Weights of a small transformer language model: rotary positions.
Each number is 500 + 40 x the weight over its row's rms, rounded and kept within 0 to 999. Layers, rows and columns count from 0. Numbers have three digits each. The size before them is the row's rms in percent of the matrix's.

# up: layer 7 MLP up, 1024x256, rms 0.156, rows 849-875, columns 0-255
# down: layer 7 MLP down (transposed), 1024x256, rms 0.074, rows 849-875, columns 0-255
up849 097:483443545518541476431532452520445479490466427491530485464558483586527549484534551503553523524458563546500494536490497482516499512512585511483527450520458487514554534484464504525492497505432474496526516478613532409477470560493473563512547464501442542444479499431467577467528457474426496474535562532544447483565519575507562575534550461508514569552532564503435569511552504535463465554483486480394516491512554563504491510401460497533493489463508558496555521523496415544461472569502554485548541479548488510540558498528521451497491531487460509526564410460540460500475504487524518441512464505490430527444500489480497434495481494471522459551559496472490494497498465489481492573456490495460560502527457496464433432480505456454563526508495458466487506469489399474516522512477585
down849 101:537453465527508506526438532505482512521451493569514469540466495462415496534519529473472537522536504492464534467506550538503607543513489574528536466527576426441515509512496581545580480549479459500488494454464499544475502464461526515472422502555499535476488524552501517482495511555482503514555531482509583525543495524542442431507467524529484438477533514534541453460545508466541458517563524574528489470487454538464490492520506500467525499480540482498507494621468553490477493517466490527479506525505610472476469420535443537489514523538478439526486514518529513514501509574512487511481508380444546468512502534543438579517473519508452510487531548555531508557511501490424535435409429458557461499421546455595533524481473507541502496382439514536531473448519498482394461541504469
up850 097:473541475520549554508510525509629503486601476497453581491503502480463455451477501585521581514531550484503527445470419570515523436485463559414560515545472483538484524560508507525519420498422425496492502471446427499545560474500564560494520450543425525517476524491391498586531477567477484519478465525480516473462525476492518469508557483503527506493531493565509571528500561468472510504438551437472542466512516501466411525571441501397487470563433520523481541523507514503480483469453478504539531526563522550466513468513539450496477513521489501484535500523518527548535554433492507451513510523532468481512460597532491550520505487538511527488474491550512463522449514512467503456464524512512469529492433502477511512562523422509516485524550629507505458520523470505537481444526571
down850 114:530564510412462489422487539515530485553472486581470488521559539483553544549483568488533479481537518498448475468476583491557480482527426472428544421505465460516505496481467487491519477511509485509502452450480526514553535455491482492452488492469565511526483463531525500536459467453543546525488534517431518499488566544452514510456502509460471495479532554541447510561528416525460535546520526500486505468521489501555555518485428521523477495500597490546498485562481461569535482428532495525469507560444511477576465564499506529456491515500451385481490506486471483433475656552511474475458443474555463419406468431498479562486506520483536428533453568535470502472498467460457557556503444454511576468513549560498510506454535465495482544448497560474451511516548529501470510556518521
up851 076:546455427575563534510505465492495508460503486471587531495488445439502558484498418561424515476478460474428462437480520529424409494500442463458536495460547479524477456511434514544508445431480467497514466445452472584510420442416495447506561523489508485455520451531494505454444545524548443513487515500515524516468542515456498522502538536437516438518485549495588448511540488538539561467465484514435543560467470408458573516448468538508527433514466554510471512528412508540469534435458495469480503514539524507509540446488503496439406510443511412486585516498487522545475506489389508508444486447454501527508483530526458519530534556473512559476507497492518462460452485474482466468524503550521536482486518506535487414479498497513444432544496483485524539524499464552579486488487511
down851 130:492435431428461521525510512570510499537493507496559494492511584476541444497493495471498499557481485540492469538495478455467503509566435478458380482475444473479465412465501505460464450470503502495515493493528536491489460435478540472500433499464472626527531556555580423474397461496495487523478574536546448519509486513477419467486528458507505476545520454536498500486486496519522546506507549543470476587513485508462511468519474476563512496520555480441519540467528482488549514452540454481476452500511429571493449508469472522476470415459482477523468548513489510532508524547467483498531480634526482412502525527527434498508412563478441532516515477532431502479477489496487484549506406504506470508545556476511477498492480502531540461486539567442464528476542516360561437511529451
up852 109:524505519476522503480587540519539559544488545587477524515504537501499459584527541487401502476506420572452526507503499496489475472489532464480552514473489484421546571448523488566499406506549445527485510493486592552467518538474531488522547486531532550626417499502564526542561504507524488392495541455426525472520475441552513442546430484511503505502474483502522534516457504469422520532493444466436495541509509463478471509486570447502532403537514573512453447565545482534539538495521496482484547483498542548545393455436509564446514466478543465575473511544566507518520528524569502508563448490506470553478496499514491515529447578436468510520428499539515507462514485500515512513498515510476468445467544504509538499441506536470519544530517437514521539475526538522511568555514506
down852 116:544517520462406456508534547541563545516488536558505526495527506518472474503494566438484479537501569564479413547497524470518495420473454455567494410533474413538456505550444497539489485478515435485474548488452535531406456560534481520535516529538530523561522526495507517565529434478452540505516590501485445525553543494551535498462462567431447529474507547485480475509514556490444481442548470534430548541453575534484450521474543451540467510461451575502539435522567407470532495557529510486443469515513497466565559582491531488508493428487503509486480567541488473520481509504501532462557466492513475452563449486549447502516565506535492552434470535484502489441542496488481554495563498483536473479409503468522517486463552551546483463493502542498487539582521452509534525507472547
up853 096:398459491459513484468487429501477489458485486458547465449451427538450470504458477461470548476459480472531530565480466474488470526461467569493507516478493515465574442480568504450543480459514497418467458466449504498423464478485569522513576491554475531452565547500531568495543481475431467475500541414432519498452532532511472492506501517505516503512428502515473516491479472398578576462491517511483457526470479442516463600446509580526546515474495499507461531554456509511559563421541485583586519489494457527557532527471494534489488556545496501454471480460520572541456460455500525500467435507440519584490525460533503477516521450486455567539519530538475525559485466543480493529488507475528577562506466480507535469530544535552570480514525442529463500434463506488550577430457518
down853 101:391549491542525614505557527467539499438486490506529520490544486454510496529519521548551429465508497388538491500524512473481511524474531437506558514495558496501566436489516560563524561500514508397522475495474483542423457514525407472538484527517483479465474533439482582483483456491538462473463464508523483591579504518450485565450504518491422502464475482456495513558477517487555495521485495407501543449526444523453482537438474463527570494467541421525401509508454518475520505569496439559553529404538527517486522448532503452463453434491455456542462534519524495532440501565462484513497478525544552492479560471478503568513553538507513527431497509545487488501523573529470504486513467542566481494494543430512495548471443509517530462595511475532512476454501501530453523512504457
up854 084:500488501465535443392560461533439486498439516503510487486472504467524536558469519503501498497464445494458525478469569477481480499463483559512488467501474544484482434457588512457524476458497469440478445439552486576450500477521549432537457468507529448488487495572541515453546420447485519478463596454541500504518509521471484448461522440420442502569466539450485520505518519547528588537554477517460524560503542476525433585454468507527557472449542577550452509462484514499563503452473419421527545502518542459551462549493466420459489473530527476483526506492537565562528522461542458520496498468519477528456489585495513543487514494543515525490517468500559491496492517488441447414480468491493550536426455474477560511495521515469371451518472471566501425558507542483523511498498566
down854 118:475542526431466569468388515486524453430535538507551506583449542507461538425484530513468477531458487414499527500547510475540455559537506467499523490505445535451522552481469518435513511472524497487482551510519508554531438483465503559459459509540507553461488491536410574584467521544534471460490481496494467452433530556545490479452561502470516511481563471497532518528449412517531520466481474549466526452471457464540495455498523512521536477542484446515524519437500458432498479429491517496500518497575465530490501558474535556545475518523547400507492538434533455523551495570405519529539404514500548504479427481478479506590471511486463557525449497509431508506550463425482546540491419505489557502529586517454469470498504426534519490464574561498444501470486544447512465492522492
up855 097:478517492480545498467480457550466436505514427540528567486434490588427475546464445567568507536559479446404531552505439474453479528464420464434502452525474481464517559507564463470492590561493505522499545446521448554471615480557437462560548493599557446495469604518541476529557512524519517490499461488580544548492455516528513463483536459552504568419518509458470521446468516486612506447515518491511572539518456473503489496498451503532468504435512463556503525479512504469559429440450539511546451496457533523533517482543478495484510436533536486509500541473535484524541458485456477471545521531490461533529567454559471516505527516529467570541502492501529486580503525494506506524510480482485510496492526521483438499480476540495430511553494450546535467479515551506464482484549438
down855 095:423538512497551524504475459491473519512469524483554507547468459390457515458519454553414533452490551449462457575464476484456456448512493460540485456502516555521435446504498523407515520495540444488465547535514490456488506560432502450530529529455531472454546453484448444458549498435528517452462503536522503481496414447538580531493524523489490516488523557488509495526513505494481452594514505534477600513474447511486455527521482493449570492541519550474484441516490550488509466572509465525574366481477472475434529446514546586500494535524519539479480474489505605535440542530558519527544504563551502555490564546518576544561527526501501454596495517574586479505476529510502476492460492471514485550514499444500505552499524552499526487473485499470570465522521448542503486494461458
up856 118:539470526546461523518509522519456442513556549435484413499446412482457476530490518515519486459498550498530451577564479512527475507569497540450479578459464492457508416573507531471423516499471507511495471476494515538482473518536498600488543449581519510454460477445521578544533549461446448453495509469523442438422588436448410475569529527469472432510465472444518543509502544513523568477467509443499515471505508455488492423597492528499486436490456481476513507490463481507582498553386470511498479549495502510557467428483498479481467573482450534455463480500539468466429524522481526497463522482575451530560509492480544471469483475521488581494508503519449489575452514480511488479558475496441443549539509485465497545473526504510524537523518548532464468529542456455576445500473511
down856 105:538559521543482496513443527539499471521491514392512478504442457505440446493449475506520523450524522533529532585569583502527482449520441454544476506481526387506524483511421487447523433552481466445583503564474531441524507521486473502497491457520515480492559539476536501513528519443492486518496523558517547560451519528469518439494511517496488519475481522504516496492509454545410399527495450485530443546475570501535552550573505540460419521457488436445453529574507531440437508570477542517445517573474443471415450473527514444485488526494369547548502532536443496400495480477534446518470577536480541431441485542489495486458473539504486490491513539473509464534475441494453483450468493527476600530509488474492484504500525507472503537476507531519480536538426503512500445468471476
up857 099:544466521521538442507455501515589543501498595521474550549526498413495503501440510490484590515478489441548577442463530465480479483441529487480543580468475519503443502447511544468548584445504536486504507518519509541509501443509540481474517494553464494515508465460462480543544537539495482455517522391489494483418497540516556438519427604487447448480469507560508490502490497467468543539553431458513568487505502472486523583545510482549495496472441461429480467516505529516544515542489622485545506478525507449562466494474527458484510496498471533491518433531503501520502507513444510464539487417446471603426535540554470422501527473519459556528549532450478492477506425558478520482457537455440517489521504478492516415566482542494466452477464462562571537483488491507488464502586456
down857 101:506514531484556495548525482501524468465446543535426512532487512453557506475503483457547485513564559501602505555509549530428554415537471505553543483561489506518541445545513467438497475473461456472437554522419469513560500477517478473471421521509531455480534541535476525450529462405596509510523537495514557449492548475521492509520463510482504524537455520541492544489478564557472363475520456542527502417506495517519552428471476597529503548463484502466428445465500463434527508464500570464507509511501526514412441409512535466493469534554505432524510538444476466453470475595528448451451589517572483475528482503490500520510473557513520514498559534499536527518440511433447490516513507562547456547477569505473488502479472491525490578477501523488521497538482537534520443484485460
up858 114:499527517512528460483578445478538483523459534430459550422481496474507529450520521506486515443497431519523553482488489515469441520513489464472503510503523494475488455503535585503495479500556471494496541569500530494408483445567565465519465483515458558496483451561525383497530456533579491534503495527453522467479442536581526498445482590476511513460479547497500541442524483507521496555479471581557476527502541444456476440535517525447490604513521509497485483572417480504446490567545485509465448531430549515463453509497491504461511548533548503541508510505444473552530451445469552467587498509527451528480516449477459519577583481517541447470483475556554475555507452511496493515518473529509530449485464515481478433453415513498534457449463582475534470472465365468463502570528482
down858 130:528586440487579491538559488524467544497456509433529429505520467512460530511421563507482550515514525550538461442494494511475598485428546490531509501459522480518514533480460554558477559478508451534480493505535551546544513577552496549516514485479504571533512544483507481464550472538530478472427500474542506517450443495518487569486522541483580510451530523529471497464498499510482521465407445530413481503527535503498478452442399475503513554501478482554451477551511508496478458485526485514494572575481496564518525524432466479475449572459489401478541476465503525444561466599512471510495515494533493533432465487487452468488442455503512471454563400483493437486514514518473498528556503561460481503556505527442537566488455507548493471546461555447429480534493417585440514464453493
up859 097:577460455500471524507579550441521474509523492500507515535473427447431520441423472527483498428495552443526477498484443484491540455481449462556498514547506491505464521575555484584559455461561516515480510509456570480456480456520534497430510543546446511551506511478535459515481479508476547524506469489394437517453535484487524483516510541544501567451567493509462457472495407497488498578569550519463505498464537523546518527528504485461487534493522549501516482426513530484532558466482443490511466474462473524532503587537492484435450517533499584482481498465513435544491577585484455541527530526540570472518446499486500535576548464499500447499511567487502556554502524525553514523504560527442566490521519569558426488505584547573450513508481550511419569449488490478417518494455491
down859 098:586444424500466492481542484493516509488585550499508538552440454527450507461493485521410463521444486502524491491553543447549394459467498449466597463492568449509415467451456530525561435455566457578501542433526471556565494463543529515496503497538446462511468447555463511442536469538558530537494550533549450539495607490515501477558472563544479492489462487453430502474566568439466462460527463462461490489504537503484438546541477474476545537502530549515460538503455434524594497525541488529510498484539430473490559440505525495473408541463510500536519536476509436491514527483529541522498487483504539504470517524447479477538442463472541510540487501489478445550540461486483433522523503515502543418524457501454517517549571498502538485509478456498535540526486487512501393530537510
up860 087:498529463499486558528468536479509533524491485444511455502526520462495469429546482436496536512499510487456437497443526499507540535555497519415403488484452533496420560523512458484491514457492541510537549479443552474453492487550506626485476525559471576477477567488480550502562480491463492467464547487465477473497487489426560527459462479532516525564537514488476491580498511465441482492477497429534522504602475427431552538541482495500514448486450519484491562523421470542475544492550502483545510508460519513554490470467407423516454526419457523501487525580442469519495531520450416542444538486525474492508515416500527480499560490521495523578470497487533380496535486518494503469514581469414512489615525415517524506485476498462509457496456494517529427444438507512518510509536482
down860 111:526516401535500479564514443449492496467513447545459501483473594554441480470529443493407524553417483516415504571528543496513545476489515535537491568462461582441504444433521561522450534490530529531510484505568441574433547582521490487531507504454499505480508498536484478560469492517477555441543422496543469519564458467486501527440496506507446454543548412516413539455434538495451525533555509474534473547447521533506523500518528477553512472518495513531484413472433546511522456486503537534446458463525469483479474499447543501575480513497521588398450484480489553501487533466533541520488500489441507451476409450501608512490517506516556515548468520521468472497499467509519465501473482490510543508438437509512495516474429463552441490508501446519457505522589483528523488484518526
up861 104:481486523582531457565496527511425529530509485452514494545541445503535438523545556540464514506487497541465561470471477535530513477519545543435565517545507503481582499477478475469503489518510482557500549536473594471462500404464498436487628455453503479553536503463513455565488555572492596525523544500507493491473542509530472442548422507594477487501486527463434492469458511473517486521471511532494528476466515526516507530406584506482531512472499462484456553481475451522464501547505441483516497404556525504451482528521471504481444451576492474528534446453489486492494482491515451547581464555486542467523464547458433458516510460466465544551484551522505514491520515498436530504449501536485526508558562508438596492504560502481610609495481522493526530526532454471455571489439528
down861 098:484473498450517466476512469510469504480469494458543449492504533530514484475459560518552548534478536577524493472523481545481437468515459447493555491493595468429453434450461474524455482501521453528496524560454513487463483521519519522500509491593515475455492503483427598527551496555550535478560489503474547501509516471486521473560448520464483540538468493504511537426486538492494463548526422488513465484449508562434553456555495523436544493522446490539500502442465606476547519437473496491429477524470547492468471517451549520497530578543524597462455401474479385555552467486496547453492512465520493477455532523449504482468459532476511540497433601490456513438463489489549497472479508523488462543559542533431535551456542474548476501486523505438432567561471459519436561505435558
up862 099:539486490550497506471462498457580543453516492531492502512517504506537536514494491442469558462475508493546474479573538503503483479446506524414559483553471488554562512513551531590455481579464468481540509587481479415518441470489468522511513503531522507463482602468526461436535544503434502551526495487447511436531514483462447462487571515497491490460503545453559568554503505516541541436496541460528544533543538461517535464528478523548478546463487545454499521460515469553543525519459504502557507490533510500502505481449529542487457510541487444493427610494536486586448518627457450564509536519516507459532488532612563464533489426486480484454589457522578505487471411470422504469430523519483521536559460539521502429489542579509504424510511522497507497519512480506552472537506508
down862 103:526527482538487543567488506503478485580574519550522537508524451441563457565482513424505429532531523497511499453477541550485512563488467530535474462494533546524456543489460472522520541494535508493434557535458576517537502495483486595511490514447457466520539579499460464463448516558521495475493521516479548444546493495513491483563408389478519529510499492502470539549498503528507529486360552477497478561513493476539401445408525530525531494452463500541455524509501515442473561525520485508522558514434464508574458466538492510497479481554455558544541500474410578447472542420460513503516507479500525438482402451468526455581451544503534530505530480547472522557536538456495516466476530490495484508516579485544462543440573457464530479482463486514498453549434501491428472498499515
up863 091:544592512453473503488523499497405486577556513473504497493540512490478529550468502546467548548540541512498507487523553529494443545487517515502426556545493571493482508461500475475558456462427512581456487528510498552449497576518488523511579477502393483546543477514517577514463519525460533520549550423490529493498484547531454493509444462549492402528544530455478582562494426537585509568483465511492433526550487519436488570526492546512555532491547540452480449562505441527527555533540527442484477530479482501486529550438466444505452523524491472498428602485566487468494498536514451508544548549510409557515521485526549496406488535460539500572542519524479466437462475517502445504518476544515546557483451455482502489458519553440501527521512510439552496464460471512504545469506470
down863 096:484438491486554545503484442499503474501524426512464430500487506447482527507459494391481446528450462408513563572468459506443539425478481500499537503513528460447495549485458548507502463516493455450535503480543517526505429535438426502584445547444510506444419443523497518479573487496517446557447510521552446526515552550511538449537545494576523569470485553560516511511473525521513504495477532412427551466491415507544582498492493426502500451550533492558489467524538563548543452510482506518466507545526488451506539482403489494455516504531489548511487441479484449593503459504514489437535476506541608500510518533488505499509469497556486499408479497489632409535536539481537504451508478539490470477482475498478445508507503540462518461490464468463437469550467503504498471514519528
up864 096:572532467465566530523530502469451429482482520474578534532496484482560497580510502436500506492608503523472476456517533549510541458474488455427479525507423521496527496485591457431433581520481637530516449525482494528553520459508515521549417456491408495511539485465592493463478521471518540459511594565461442491440462555482574462506465495467503483529459494486488533499599498466519403492503531547536499504501438408480525493492572529533468437552527521463491571561539478459419540493510462507532549513515476506499487470542508488557489391551495449476467496480504451478508501540487513456495520467457496479444482500517516533514458562479502519486498455525552503409481569519486561480523419486460516513483520490538479498516459490512504497454498505487488480514428464482494589487507521
down864 100:544507533472463447552517492534513557483514506510470478428517556501485531451480474569550455443476542448432468463491443525524417509480487527573476484519533496500459530437437471440529462543527377419519484481486521456478531537498567458446511541487550521502533529479462498540487534584502496556472461507460554529560508495558439529501488461501583542508516515481566518538466473511507521466545535481485530507580575595542577496519501502416562570496450444545472458396490490496514488565471551469450499587463515468580487454498550438449448537471553536503539439562439501525548447477457456458534477523519487498480501531462476482474520476567555499538476541433514572521480497506505519576496517447539453528525497499465497518475539505482543518557507537537544588468539515473475488504495497
up865 098:484456434463507492524540493523465494447494477500521507545531456461461495566499444509442530473546393455485496523525525530439522505454460503489456447473544473492479466567472501537445496507580511555498498512535509465497523483582569512479459493501444507514509551579551537500488554465508583474520514427534511555484465522470466486447550599484559499476415478439567471461546474456496487458558491473469529536478510434458509486557547518469514543436429520550465535510482507495426520468460420466463561480477433482561498544522420534497494528479505568490446529531483490449434531471552537407508578474541487507553495496522500478563504471537563519486439471532520517470407447551470421477500468533497551505526424524505541469491480454512506419462512545454468466486430469480567543501442537
down865 083:523475491517504439501486451616498550506429487459588495485448514422480565499530563475501521479533531472467445491515489465476466491540535583549500479466490503458506466418443511475524577497454469518496538522509480555514479453550503518524528597509509566469530423476456456432484495574487539515515545577506492451462456547527503513491520517542523470508503527598498477557475521523525450454451494519504429525484490515577397498450534475489578504487489455442473491454407523498503472459606512499485479486454431545453512471460465463469403513474515478552536475516514464524534446456540467478442530527495509486481545522529489490507444523466472467470606564506467410522479577495514566502460492539427506459463574514473505532537519497545522494491490457568553547526474471501474468525560529
up866 098:445513442507583517501486477494479476538492418465520537551441441426544465540529539521480528493472543445530516528531461448590458446509515505473474544545523518463467459537461478501515479425506533503455511531522479477497524484514542504597536443492494542543493507482550488519488538490454481481399488524593456524523425477551504513508538523522560463445442482533570502515501548470523501532461481472568538420529596444545546455563456557514450526523487554560485481558535419465490518453519529486566546596499460490482531564480509489523473478551522566528538494407582467505520481508510516446524448474506447525436489490572537459512520455459509546492467532481460531430609516500474431442570447502451526452469517500519487443465465519482450492517466472488474485562458470499527528451479503
down866 092:455459455462518517462483490578482509506547575450510480467510428449447552461505430507488522494465529516510568477598465510495529509427472458478555514512392450528547504512488480505497489545482504562543531546539556502557483498511531492555478486586551498460514486535525525469510531440452517505515479484476432512513486448407518493405473544547512500447506457475552456439479537512534586536492514531540480501552526539487502458483497494524487511565490446506452456525477463458513451488537478454489498501491550506468451568535543469473450507450500495510449531580484514531468562437554564460494494460606492494488536526426448523452550510478476577570497488541473484501511567505446505543414460489527465479481526515445592542420548558478514490556519476445502410547472407544514509500548518
up867 105:527564512516496546563503500533500546506483488502534484483509476603478435465546503526484478474476515474478484501581494554534543575483507477477494453540463560512482551501512517462482487497494501504509500503541480557456466523579489496426559463529490522523539426508443505530420520506474526492445480551577467518551533434478524495458523472451493426447438554476594475492485491468548493523535521501540503563482532512437482449417469445494473550578478465516537494575535494512490534542532517503448499494440508533559523459467535480426440569488569511535528502441575444527501523527525478486520535513509455523493551474479528465436514454540493521555493496601453468487441568573579550524479476498507497465481584508626510465520606518440507435487464471464446459568496457448488528504568515
down867 099:479480502511511420477476519527509508470492493531497525590540521483543513496546545487544497431485387536435493492593464545469506539553544543484459448544589489483532551505512435430537560470483481541565488488505550467466476549529501527479512426495549519506508506522510456528525476486470476485460472540467454557566492534499493531470520488453485514509553452442498501392484473559480483519540515581452451572455533437511558456515479482476430525480491419495587374443502530433551479527466572578449498485482471493527468477509449565528520521527522491486480521438552526508493504479500530507462545534507555486506546493548476531557555422455422532520469536543430525528528552507531535570429541522422475445465491512538520560473540503500496464526529504482488527553498513494527486431504414
up868 097:512504449488440400462479509536433484552447492521489455488475454457464396464547486512467491546520507483522490531531518541567556505527495419534523514601458480482494475544511514498554552535443477458498520485547529614530493523468569520561469534504525508512460587521533504460541531447481494458584460464530482591470468485471506502474502452621507502440561455546461497487445470469477510497441536480494438468502490489483537506459499453511456461483520449517515522544526561518538478492505511491499421610483503565529511445548459472511458540572513588512478512556502529489483420533530546526497530548509482520525556520577556515510436468469494541462556509404464530514499466423544492511460482546487507584425474517492498519531486457509489524497556590526485507434532454540494522500465512
down868 095:488481525471471500468428553470525526530519540465575377497473497546530463519540560480480529498515566535441441466507485553481558507505523554494502523461419459463491541529469508525505444470507490434518496435487459422485513545534516544551522517478443466460502467590417451531482508460494542503499528545467575500441465556451418472470540469520518548522493507544492524519528507523469406517592507488519498527547495484488500443460545540483437536506503563472469498475520464504479467475574457452499538420525503507441494531530545489430544523418472453535494538440470504490597508526494483467484496507536442577481500460515454587548493490554429508530473482497485498493494456456463598456462476462471485488575456454516462535458557486558491474528378485420479505500479591500477524516492492
up869 116:463431566487640503461511525500497519496504456581520484529546488502511454508465443491553466462485550542505493455515547507483461523577458494531470530506494530585524521505448456485559540477485408537563490530479538493532443532502490459493570521460530535521472449551451483491520433466517503409514558477487502554548498500512521469573498552475440507575516466543567546513503503508487552517589479515508415533486512420557538441443493533502482401515498454511478455514432549557567562495532468437468541477508512512472504490454508544488477401538533517486494405484497495465487465493588468534500501516499545582482463490455514545609556541475498503472496472510499530515543461523542460492493455513466518521508528498499574435546529448519482485570449518455456525542477532532478573520436517
down869 097:474512475473531460460564492552506524503504517543527470489496564431436433489524495514481521526442555552505551512542457432504514480499495529516405477477533522535502534506504563523424431578555456516501512419426519487594463526442508471446513512471536445524486498456452499473476523551536457527514539486524557470482502491467495507535493412461465500542524559513530477543530467586537486496532501542486526485550550490467515433524502430512501522552518526454536516511438536509535445470579454486513499523460509459489485505463463465539521460509587499547421376526496525549485504432537491497458447462534574536466471534485446492493476453502535538472505496500516590480508551487474483536491442449495584525436510487547585511532504461498619525538497464539604492453434491543456547440478543
up870 099:425503569448488527520555610457518483460549478540524504513428514519472514496494472500494544520538484508523565547486566464524462507451536419480485558500445555498442486495457459483485518532540538517635533585530504540537464437534536471529518523539553515473488544424461545578484528512540498463567489511492529488467505487555556401541459475501554522482524502464530517505539455488533527546556509450490477491509559593492506464589469460487503535536551462477460470502524452495508546497484522454543474485543522532567430494573477473530547559571548467476532476466436550564493509519517528484443523502480514468407524514543549566527507549466490508501494413523420533498461492474585517456442478473578567449504506524455541468527473517507494520426507467515497519501450473552533430517540506
down870 083:549490528517522457450537448537545497536550500521562452489469429471531496542497552456570518471499550559471506461485505488485491465481516521492575469516468548545498464527478478467555491500458536471500502463504552533442531524511502509510541565480459521507522486501505427453534502457439513495547520546525536451547410510516478524474531489527508536529519425455478515499497615497470526525455468384547569520461519504513522531451540480472505533600414489452500578554514539438500507457532504522452519509536511529596495473442498535543510527557507534469473564511558516496425506525559478567482462442506485516497548526449498455519512536506508451493558483486422490481556608433505473522387504493496510486430477557488490509484474473520426486541533618480512481494529543420420539433508569
up871 101:409528504516485456492577533531446574552468525572521495544520450526414499597503511553457479532487528519554442521513460506469523475526509559538455592450440485499517455495427466492547550470540581446482459389488510533417460474595476445553503503531466490435559413547510460510516453515503518495543447548539549506524552461456566510464570470509498451554510483539508483509452417523427481497472476478514548509496552501554523438490562509512504514470564476522476504525469498514520494439488526473498518410485511523509479517520494476572488427537547526494599446483517521572480488437449504440525486518494525515508477446544549472433477474496532453479486503526513479505533527536465590503497523502450561537511520506481496478499516426471467561525488453502462465498404481438506483531462517
down871 095:482489538510467575541479496495489545552564517534517482482491466454541433530494497488492404526556511449521531605567540537603520466499471501471534555506450482498505508571534476490493456473532513489526489500458540497409493426523495488461490549485503515456514523521558549493425473490532460496555534464482480563450483489464546460450483467545523499542489494513472495462514519531466575416481507438535535505537478480495537464515504461550474538516510565480586465395465409449447472464501543514457540530430463494510485536490500422475553514543482514541480501438491522552530527449487542448485483509552485444493535504517531497596399439581442488499499540541557486453506504444534541532529517576484520574486549545503537473546551455466454526559469522455460536549402521500449463532440503
up872 095:517556503458609484524511484501487394517518565443538478483480505541490506536572501582422542510523555473443527506473549447479524502461515576534469467503513509511514468529477452453466536496550495507489504509523492465503485475553539549482543550462556479515539485435546522509519476483582529544409436520503499493502546486467575515423509536492467554514477496492524483503482521541525500467510495511505559526521463538480542491454536516521516505482462530508452491487497450541498549496587486413484501529419446481508426529566555465447507544466463548401536550521473517438445478516412555475423465474470509572503461502539531551568594449468495459518460540466530417508569532482466426530534521553511630547551486498450411488508549474535467529506514491536488523521510535461522514462463485
down872 082:480529506617451517575516481514534525412460469481464503553490546493433438458499562454506471497504580532506482499463461483451504470488501514493496462539588466516478545373449510537477467433480508483429483406523486505489553462467577396540506500537474513525468536456557517477488552548513463540517449563439503520521493537455452544469504526507560466443476511491517489482545490511561486456551488505539432492441535468523523542499499504458535502451430466555476450544478460520499539565489483576531494543513548481529495487488580521591535436485552457526488486584480486526544493483561499468477548487505512514548521510553532449440460502544533438479530427470491511554457438473504516450493501441492507526470433533513513547497511471468559461494482506469462537459494504550491620460465577
up873 095:473543556461499470485498503486555417441529561474487531490559546477519549504517521449441436503487546576518496476481470477492527447512415510487444528511512421494560470558447537445457486535550518471572428489454509426438433487586513545466443501481491438509532444469531508545586529484501511485518536504483525466497580495505502458468518494521501546512477434490594491451499433467542564461540563527517515465470501602513522525502453523506485468572456463480487439426499561510464531538466499551516537516559556483460537487482548526494481480412473523436531479455531439553503528449509500522498586406574461541511516542470414507495531557469521553481548502539410536560508530500502529519516502487469542481532504515466512511524533542466440491461459577508482482540549433498458497464466525
down873 099:575547570485491479561449549465553443510522470523522451550507501531520469509484440554506510492502414481516480493538481509503523487536496477500487489502448487531474558550450591518487531408507489512476468440506431485508513562411544513412571526475492512528550567508476522459438566559503456562513458537444473463530505465463526522523531515502500562386563476447473505432509453509463440461529522454555489441494494513561505471485475548445503518507516510484500473441456470507486428474488510532424465459500565492492432587459475516422494481487509611529519543504531547467531491461481475497524531451488522574474448526582499501588494464512404484488523455510559569473473440518510420577483533463537481498451522490482553506507454543494552491488479526445487478473454528491482522547536568
up874 082:525511512473497488499509490466521528415466468491437521584483481545548515498591499416519494513496550453491502516504513520586460523468499529523515575504506529471418554483504463452536525517619527537471530511470516526529473430530488374522481536519511506464469566427489503429567557481424461493490449494504543522530421531454556486447517522520493459432483515542456491532446544534520490456481563505582491541490536544444521578503464475524593508520514483445455544543526496543490480551535470455531467515511507536510493511483476478492516489544518488520551464543496558547520555481444460475447506534468538500504531489478548498524483489540505522544515530470524457534508521493524507475487556431436526545528460379596486442557427556469516482541488485551534501394559421450531500442475519
down874 118:497567480528465592560446525477503504512475530500485542490509458548513502470605466461505459520493494534382536491497502449531489431468496470437414470509478446441546421543592553522547501462531498510554504466531493566530532568458538496486507461440459462512436500506470520501465525520486497532521529480474475520483491430515485487499518466499501434486567441506499494437499476484478470495507560533477435505428497504471527537451529479554564537498541489525521462569543513488513524485437523476450393437538484585443546517499459529550548549478433485483428498483506515589516540544489602506526492522498484540503496473523541493483539511502439501516468480578586538443467462450577489513512496485568469474506501557548531541473522456491365490510452454508467515500495539465515491463591455
up875 106:533479540427456454497600521497501489460548496485551564467394466501505578506493470547490470449450524530498549540453510490451505493484493551452510436513549474468541509488534499502460538510499563469567501441486504472438521497575542542537470514469483471489538514513570514500574506546531453443461544447472550466558512426500516493471568510517565482484550534519499493523521416462520455448528546494479500498518532531505485521506484477507541507534482470539547525469537494516492554516572446521546510435431420577504505517573517472487438548475454447543565476501459515504454474407494574521470527556466531454457540549537460538452540518570512474446438533494551534492453579501549522479527494571468446544499553569534545505506565475529451459493421462510563438520496507479536503407564518
down875 091:484517518490514491600529480505457517522468466534496432516508533469436549489508465508465557535504536470502507483513492501515461457512512490504522445448437491472528496479550519482506529589458483501465520477573517456494575476504543523447443461491460433460552439425442471510550507442500488484496458519453477488492526482463502548537487525523491525463492470429452600588555499416534469491470443452476479474442488576481543499466509465511485530548499503417534507554497529499458489503482501558396449492468523448515482567530564614519574449456557476435516547491487519463478442453491512492489517523587474541468506530475464549500482463489473458422522555477528454491499475543516471493535530552544478413507418429602506522495548519507538517543499520559482560431374503498452478526484531